Weights of a small transformer language model.
Size: 10 layers, 12 heads of 64 (6 for keys and values), MLP 2560 PolyReLU, vocabulary 8839, 78.1M parameters.
Each number is 128 + 24 x the weight over its row's rms, rounded and kept within 0 to 255. Layers, rows and columns count from 0. Numbers have three digits each. The size before them is the row's rms in percent of the matrix's.

# layer 3 MLP down (transposed), 2560x512, rms 0.0328, rows 972-1021, columns 384-447
100:130127119117105158160115129103123153173100111140122145108135127126157101161099153142106150143092124081109128123118150146146162140116098102132160158150124109157139129137106114118131132126088093
097:101126130141125145110160105126108137131160110097108132124132090137155132115147121176115108152166124140143063126116109074136089097161137134141146151151119119117129141124086162133086137147119159
103:122121145122111122167084148145186092173127133135107089126082099148173152097120103124100146124109079109116103106132112124155106132112173138113143129100132126124123088104123139113116194151174129
093:146099157121159135166131144146112123146157135128128173126112110116123135158120151108081132129123114155098110170184147145106104090089145120141106131122131106120108090119140110159120122170100132
086:112128110121104153137146113087157118084147128186111120114127115162132129149139164152118100126124151142101080137112130089140140149145142129130068101129136128134117165175135137114123111163141129
115:132130137129066127129090122112105096153114135134094117139109174095140153095123200123146125126151114108137190135142102139133135071117110115116106119066092134107150126172128122124117079126135153
093:161101114114124155126124152113100078141130140142131111101090124144125119149119103139132131118175143120143108121169134139078136114121101101125112084149119117140100170098122093173107157120134130
129:131118127124132129121126150117157162094138084124164140139098134141122148171089136140118165151107114108127106119152094103125129129103154168174136137130121148153175111111149112143104129115125146
106:121104157127179134143111134140127138140142132087124124106130108157150146119104146129114071156140122114127105189103132149119102157122114141116136115123119096129105115117125171124138139180132159
083:149154132105133138111180119094095132125137124146103118150153129112100115188142080155107125143122122132152107158089127156073113086099110136151120141112100108126111145118124127112111136135134133
116:141133097122117145134141104117137120138117085154117105162149094141130140162099121153175164100103144146135146117111145142088176142083162113150138159132075115135130091119102097125088126120124098
122:131134113125109107101119113139113106163162096150117160144136150118160136169071103127142125116073126119128101141113117126174166166152169081148117089071116114143116127104131139148121165129112081
109:089150131083081106083175081119096128105167132132089096126126133139123103150134131135125133126139099135142125140069096144138126140123114133123115125134142137148104124086123132128143122132118099
103:107104173147124122082162139134132146113119137129103148149137144126112109144130098130131091148138127146119086139127136105122122067084108160101136125137118139098101151139187118102088146126145125
115:150110117105134124160161140114146141128101113082113128135149140118152131166084153115098124134102112148164114138151152160126156085122161143103138172151132152187156156136136122156125116189111119
051:133126123135120143116160084132112162126110133170168148115133154129135125149150106116141097128134131132116086098119118084131134115123129107138110145093130136115132132129116136150142123118118131
087:134141102131140145133120159107109167126095103127123152160105078110126097152098109095145121098111126115141121144150159149178148122122186095124115166131156149080087127131095137150110179126122139
118:129086144118124125139138173136087077124103112084170155130169159152152105150131123147163152149154110152168103131151113135086146106165129110115117125133096131118119105122144145101154110159092103
088:161156165148155136130171099134146159181153136076117142120133140102101132134156091085110131135139152112079137171120132140094186110103159119132198119138141131122176136132153182161135109087127142
101:149112153089130130104097103120141095132129160111133138123087137126150172118101148132159123152122166154157123160178117160103156147080137128105106145103150140126143153170114119127110094148074152
103:171132094120123182140106097076145098163170066089158130113116129102153121139129109106127109109081113137161156097121147108154151102151145087126119162110107106133119128122134161147137071088126092
089:079133135123066131145155127136093177125121134104128115116102125147149116132113088135124129132162110106135119100113154087105132142130108122130119129173134099124111108132130080141125138132163163
130:089113141120165137108144149077132142102154100116120154131151133150128146160141154117147197134185101113080101111138141117107127140104147121145109147112156103097149142114125114116109112165167147
095:144174125123089152079140182106145111124189142143143132097154113143132106117138118138112126116123134094133137138146081142135162096115125115104174141115105114093130176106074089131181142118096130
112:083151136090105105149112134147105112132134083089130134131121094144133137136145164164109131106141146110139162141150130164092161114150100132131127097115148118137138131123081185112129129118129156
090:133169112144143104105075140156166105120086130118113119111152169151113140147109121146136119159130129143145125097127160157115104123111131139095124111128119116142115109140127139136127139106137101
118:161077160121165107109102136154185139115183134170148119115119143133111142074151121158101175127122118111105142113136091126076160158151130120143142115121139147116173114161115141120092114146128110
100:118177124146152166125117130099107113124134099121095150074094137127105107180136152138143120173182105121139140102132126165127148124142162106128147135127142090108149092145129143102127153124111101
111:152135164117170122140107094157088145129143191103133145119106178124126098129169138112107104114148138119139124164156125114152139112078137185133121117138155082104173119167161132109103106122169137
111:147106123109136105123131144136136138114138098117119099172126117146130159146144115151107111114152071102129117174117120156091116170123129154079114129142107090142163141145153131148119154143132113
112:120124137170150121157145158159135093132124135135134152139124082138121131124164114168083099100081130136145173143138137127117137140126122147110105136105120151120116098141175125132165094126158114
114:137170117141129136096091113098116096153134151109122115129137124139155085114151107114152178128140111127082125126115129150127150143137132108149132156109122136140113126140121136108122139145101169
119:107147147149112136073133122107136123103137126130117212126154131131114091149090092162133081132093108152106138098121124143154165106115134133148150124103100137131113078157078121151131104109105123
094:151113085142096130135122130115160101128159130121096135115143112117131117123133111156106071132116121135140144155138131079136064129118099134118119109127124165110117090173150114109104094100094151
135:164144075124157139132125148166138114113088123122099087142149125145116117111136150158144149101154086131137104150146128148132110140126110126123112113124149145127126109161095134102144115101136108
087:140111120106083121139099121164101138125092146102142150078147118168149155113132100146139116113104128094114109125163105113109149143160134106117122092126120103128126137106070111115137116112120104
113:109097142140166116084123158115140145095157089151170126129134133127127164144143137149135131119160139096163135134227104164134130152101136128141138093109126089156152103108152141123126144140090159
109:120124144157169087171109127137100086123135121103124132168099156132117135139129144126116132098187111105117114123110148139119077136133129109144119139148104156137166122154085114103199103118102121
111:153088103134120163120124142168070112119148111134125145124106144123115152096140157156082065132179110122149106164166153110163121137128129141141105100094157141097106148175135095089107111166141123
114:133123129094125129152140140152156104157110089139132140151130092124148137143119139114105147143150165160151121100103134135122105119112100125123113087088123147133140116096108124183167131136131110
106:097159117142121114113146140142160096130179134123137079128124174130089109129145109099104104148118092147111109118077141178125121134106157143116136096112098096148201117171146117120113157128137135
121:136127167127128134160143120115139091108092127124151127139171100136106085156143160150137153148157123165159129137144114124110114090134139163123124127202128132121160131142154100110093104149151123
109:132105169104155104110145139079125123121135114081162120162101137153137119133161161134177111168127116140122133105103119126141159122170132132097162113138109149133134168190132071168155149167089121
112:130131130177121125127111113116104115132087124102125083117105180144114147162102126113147144163128134153080133180126109118094130095142116152146140124119160120091132146127128136159113161121125113
091:123136081153140140047128095155134152114147115155117136120163149096125113130147100109149144121118161145131136158128127129107155132092155081140136136126098128153165143119107141098121127089084157
065:126138140103129164120177134130112175144124143137156140175161115120150134112130112135169164140128154149146135115140130132130130102128124120137155138150111133137115148167122148117101150154111138
103:159139112138119117167147129145079128134150132129128199188152172078156128107152134128108122149133131137105094100124118159098146151074102128094122151091167142130146099101108108097132111137095133
084:115114126151106099150124122112142098123128153164149114165124167105127147175100100126126089115151121113095144104136143128133101117119135130115125127124140138096110107105120093145116166130100112
116:172096158108106169130112137105100099109137129122149167051155141131136154095110123131169129153108161126110113167098122114128124168120146156144109157107155121112175130121087106116125149122112156
098:110126151154167146109100116112175129125129102131110132166129111131112124120079088095081137102134134128098168158142124130101145136103090178119111145135196120128103101103126109134163129122151108
# layer 3 MLP up, 2560x512, rms 0.0328, rows 973-1022, columns 384-447
093:133116067157128139138129141143089136154145134098137112104167116158155139083080080147103151131095150088153152126165090078156130102114135147130097147149105111081115142119122130121113104180123119
099:156154159177108132122099097162126130131122128129132097086131119130146113135134159108109126164128135149118123082091115133110152140123121152126139106094117082131137148148123153111128128145149168
099:162088094148152112124117124142138118085121143123131135118131145130117124095125110100133135117146135091150137098141146107162148127108120125135114095119153127137113116131119113102137156092097159
085:094162093150097130137149119155165141109120134118114170103097121151096131134103161140114079132137143134154100069149148144189121139114123112091155115053115143089106111164100086105115124129137141
115:107135095144127148127098126134146083161097138113105129135123137114114165097133163072137119110132114099123157170127135101123152148124119114165150141136102111123146113107129099140096156114132092
097:099098069116087130159133100087132145094139089136119120116110151147108172122141108116141134116069156144079120129126122118111144121154096147112084123144143150119118111143125111128102152161147168
137:071150121170094144172134132133141107062133136101157127106136106117135134117106129093089129142140102118144084120150090104120097122127116166153164152105096133136131119116127174125139117097126141
098:096117069104121162110153116137133147116155106183132132137126151132098122152146103161144147113142090127100095108118100165132128157148086128105169121126156093132161131122094148131141112099136133
083:126118147099130121103132147122142104096120136118110150148152117116156130115110147122119165152074110144131120136121103137090118142150121158098136112145124094113142104174115142101187120153136160
110:159121124123127138195130130129178134150114101132115164118118116108122155164113139127148143178117106121104173124096139129115150129100111116160158143112135107108146096135109126139136115157113130
124:100089154138065122110088135099100111139133118104088094138131117122110120116128154106131115122101142127137141143096118114137147148111148113137093079100157122142109139093140151153121124082137088
092:102145114097087121130139119128134108113126157169158081142101166141098115095141168109150110092119102147122113107130103148138165165142117140146122102126151096165106153073136118148125092152178087
114:146143140108111110129147147124138107123141155067134148111139109111163135152127150127111133129109136095130164113154131108086133157152117148072133117114104161128105156112132146131124130111099117
118:138167137162112122149090195125113135132092139100094142132118138110169155119090141121072117132073136125135142128156108098162098125067159106139140122100176118119130136107120136054060141111145161
069:128133124133101125115120122130124123146100115144125141121137126124155136119126088119112120129145131140103131117108117095155118126126130136153118151123131141118124101113146111132118112119144139
088:127117165115169111127103173110143120101115116110150116138145123065123133135138179135147067125144162106112125145137096100118161164110163084167160136119131143139131148147172152138100115128112145
115:145128134119114078160133110154121101144116102118095150141134127113104139145121157141161155138057154176083147153129100107108104141098147079123114160114139147147167151129126100125143128144116095
090:121151103124106147102151148157113126113107160130092104120128119126126098181102115116083159133133112131135115122121130142116094100106192139116113073138128164114099084140190141106115151089131095
086:139133111124102149143125101108130093117089142107096160096190127137106120109104171139149142104146166153123102086155128153124142153091143125114117140114122084104136158146122117145139110136128113
101:144110101111146153144072138119166101104135111110148103138134137120110127132117134122122086151109170150147108155136140126167094147101129139142119176115140118122148094172139146141165106143118108
088:121088126174148163133105090114064137111106106111138112166089109141123134154122142112111125136132086152151147117101120107131130115064090130144116142086151146115097146136118124130135129119161153
131:116117101110096085121156147111108165103126194128108118144140126142151140133120130134079112150160149090121149101130152064152083119146081119120102131118170139105148126098154116103136113115116097
096:111126116127098096091093155127135147094173168157094098091116084138155156138078122133114165118146135129134098134099133162106150166175086132115138138122123137136176126167122106128125100148220126
120:095150114087116133169160179115156135138129126126117173125098143123134116133156105118118118107134120118131169122157105142106120140115075123142103109168144063159118108153101141142108132103126087
092:150137090150143105108145188119102105139118157153129122132091140127068147126127152135111121118125172150170139110118155159094112135144132140096150129101135134129144102118115145123144131126120116
124:105098132163137100158125102141138086143127147156143140118101157133098144089139123103089151111136095102150126142126127108147133158141129151095133141114116134104133126124133150151111166143133129
099:118139100148172086127134135110101103130131121124153121116139085133123103147134128128087110115120104092097118146160162140142184133097113141144060149113104126131086101123133130107115147062096121
101:155124095158160116153102133191155157121090133076151125122115173142095125126126083114150141124107145133160111176147096153117121160140113175137134132113106112162105117135140150149077128168137081
114:118138115106163131136111115131137166108111136168114102178128135158114138138131126140119134089110108095076134149165127125124092150131156112153143174151143097119132142157137121153141124146158109
116:110103113165111087192136119185154109124129078094161147137144145082110150148142118099175116112095134140141152127105122118124143092128130126118099179088128148135131128121095089111137120161146134
121:097125133148124082105095114096144124156072090123115133135111115093147126117147111149141144162127165074133066120102127118139073159149119111111129138149144100124144119121099148110147163123110114
128:113091141158121115117169110162122124150167113129133176118155103132116113126106133110110076154104106194123114146128141135082126124151157144075121136141120109161115108165122119132120107086140145
091:116149098140133139120124114136127107082166124155111104133087163159162104086107189120107129107141133099149119117118126129119109104166177135115114127127097108159154122164097149117115116136086130
120:123100134132126123112134146134091116111091110119132144133122165148101141129140147115145112097135098137141119152107142067136163138137132092130108133117131107152111132092118147121105128100146127
096:109125157133129098122155113131110134147155142152077121143103119119126143142136177108156065175125131136130124099156122157136140130136138114135135156113142144094096099134150160089077092125107138
117:102101162166137116123093141176144125091107078116138133135144112133118134124163162133102115161120121091154140101175082163130140170128140136105156099148146102142117126113123162148110140124098086
102:108148135139100067133119161130123118160126112125130152165164135098114141150118168096079128112147109083088082174141173129159123129127169134152163090104153137102093178121127157102148105113135145
112:121120132104137134136114091127158117097183142092112125138117121114131154129127173108118085143127152112125112136136143138122132049156096120158151128094144145108115160126105087127089119168147169
113:111140169152100125088136148126125148163152133140096141179161081126151111165107129142116076113167129114160137152118127168153135107112150123094118096097114165158153126126123141112112129108095149
097:135147131130135106111142134158131161122117101133098098122119153108124126196112083105143135162151116132125130131104117128136113133091162116169123112159121116125148120136138148149179104131104142
114:171120139130187052099129150134169144123067115113117132118133127105145102166099122113154145151098129118086104165133132068135153137165121109129142113155067112170166079105131111152128108120111156
113:075139163109136108126101121114120120137100134118164120111153058107104139129101113152150163093100143150158178080107118146147140119155098142102105157094128134129151144192165117139137124164125130
112:103132148110144152137159118114149115133129128156112131148135093175113165098134135135075107107147135146161154156143119126120152174108117110126132107119140137129141098105150115136093155168129163
090:140144118126146114120116109162160138105177126104123120100169127139073151087113092105176138129132144162139157133124168106100147123098129123133139128108114092140085161119127148111151132092116137
061:119148122113142134124109152119116104120102094119183141116164090117144089116106127168136175140106144144131193083115142124111109132148122096128109125119086145130132152112128124100152132134125162
107:109161116113136085164149096123140115147124114171106143116122174078167148177167131115145142123137120125149093101124145123137137134092128134087130177107131155139105126149110146161132152152102132
088:157162158068119112113127170131080081138115121133103103093127124126166121125104132145106115123140107112119125137116133094079182115123129120155135104108082118112158154186111112137123154129137097
124:083137168130140153150128108108136074137147159138125130165112149148165104128139122147106138148138148143160116167104136102147098124115169123145124131152112132140140158144168095129123140124092146
098:148122132077123114154101149145173138122110125129151132141130134141063148121097106119092121113076130159133136117154149128152161162138102111123180077168140102137106163150140132154167156123154131
093:133110094124132086134089092112116166147097100142148136110171116174085137123125127078146108102113138083130088088099151149122121098149144100121106117132121113090094129062160148118114114118137153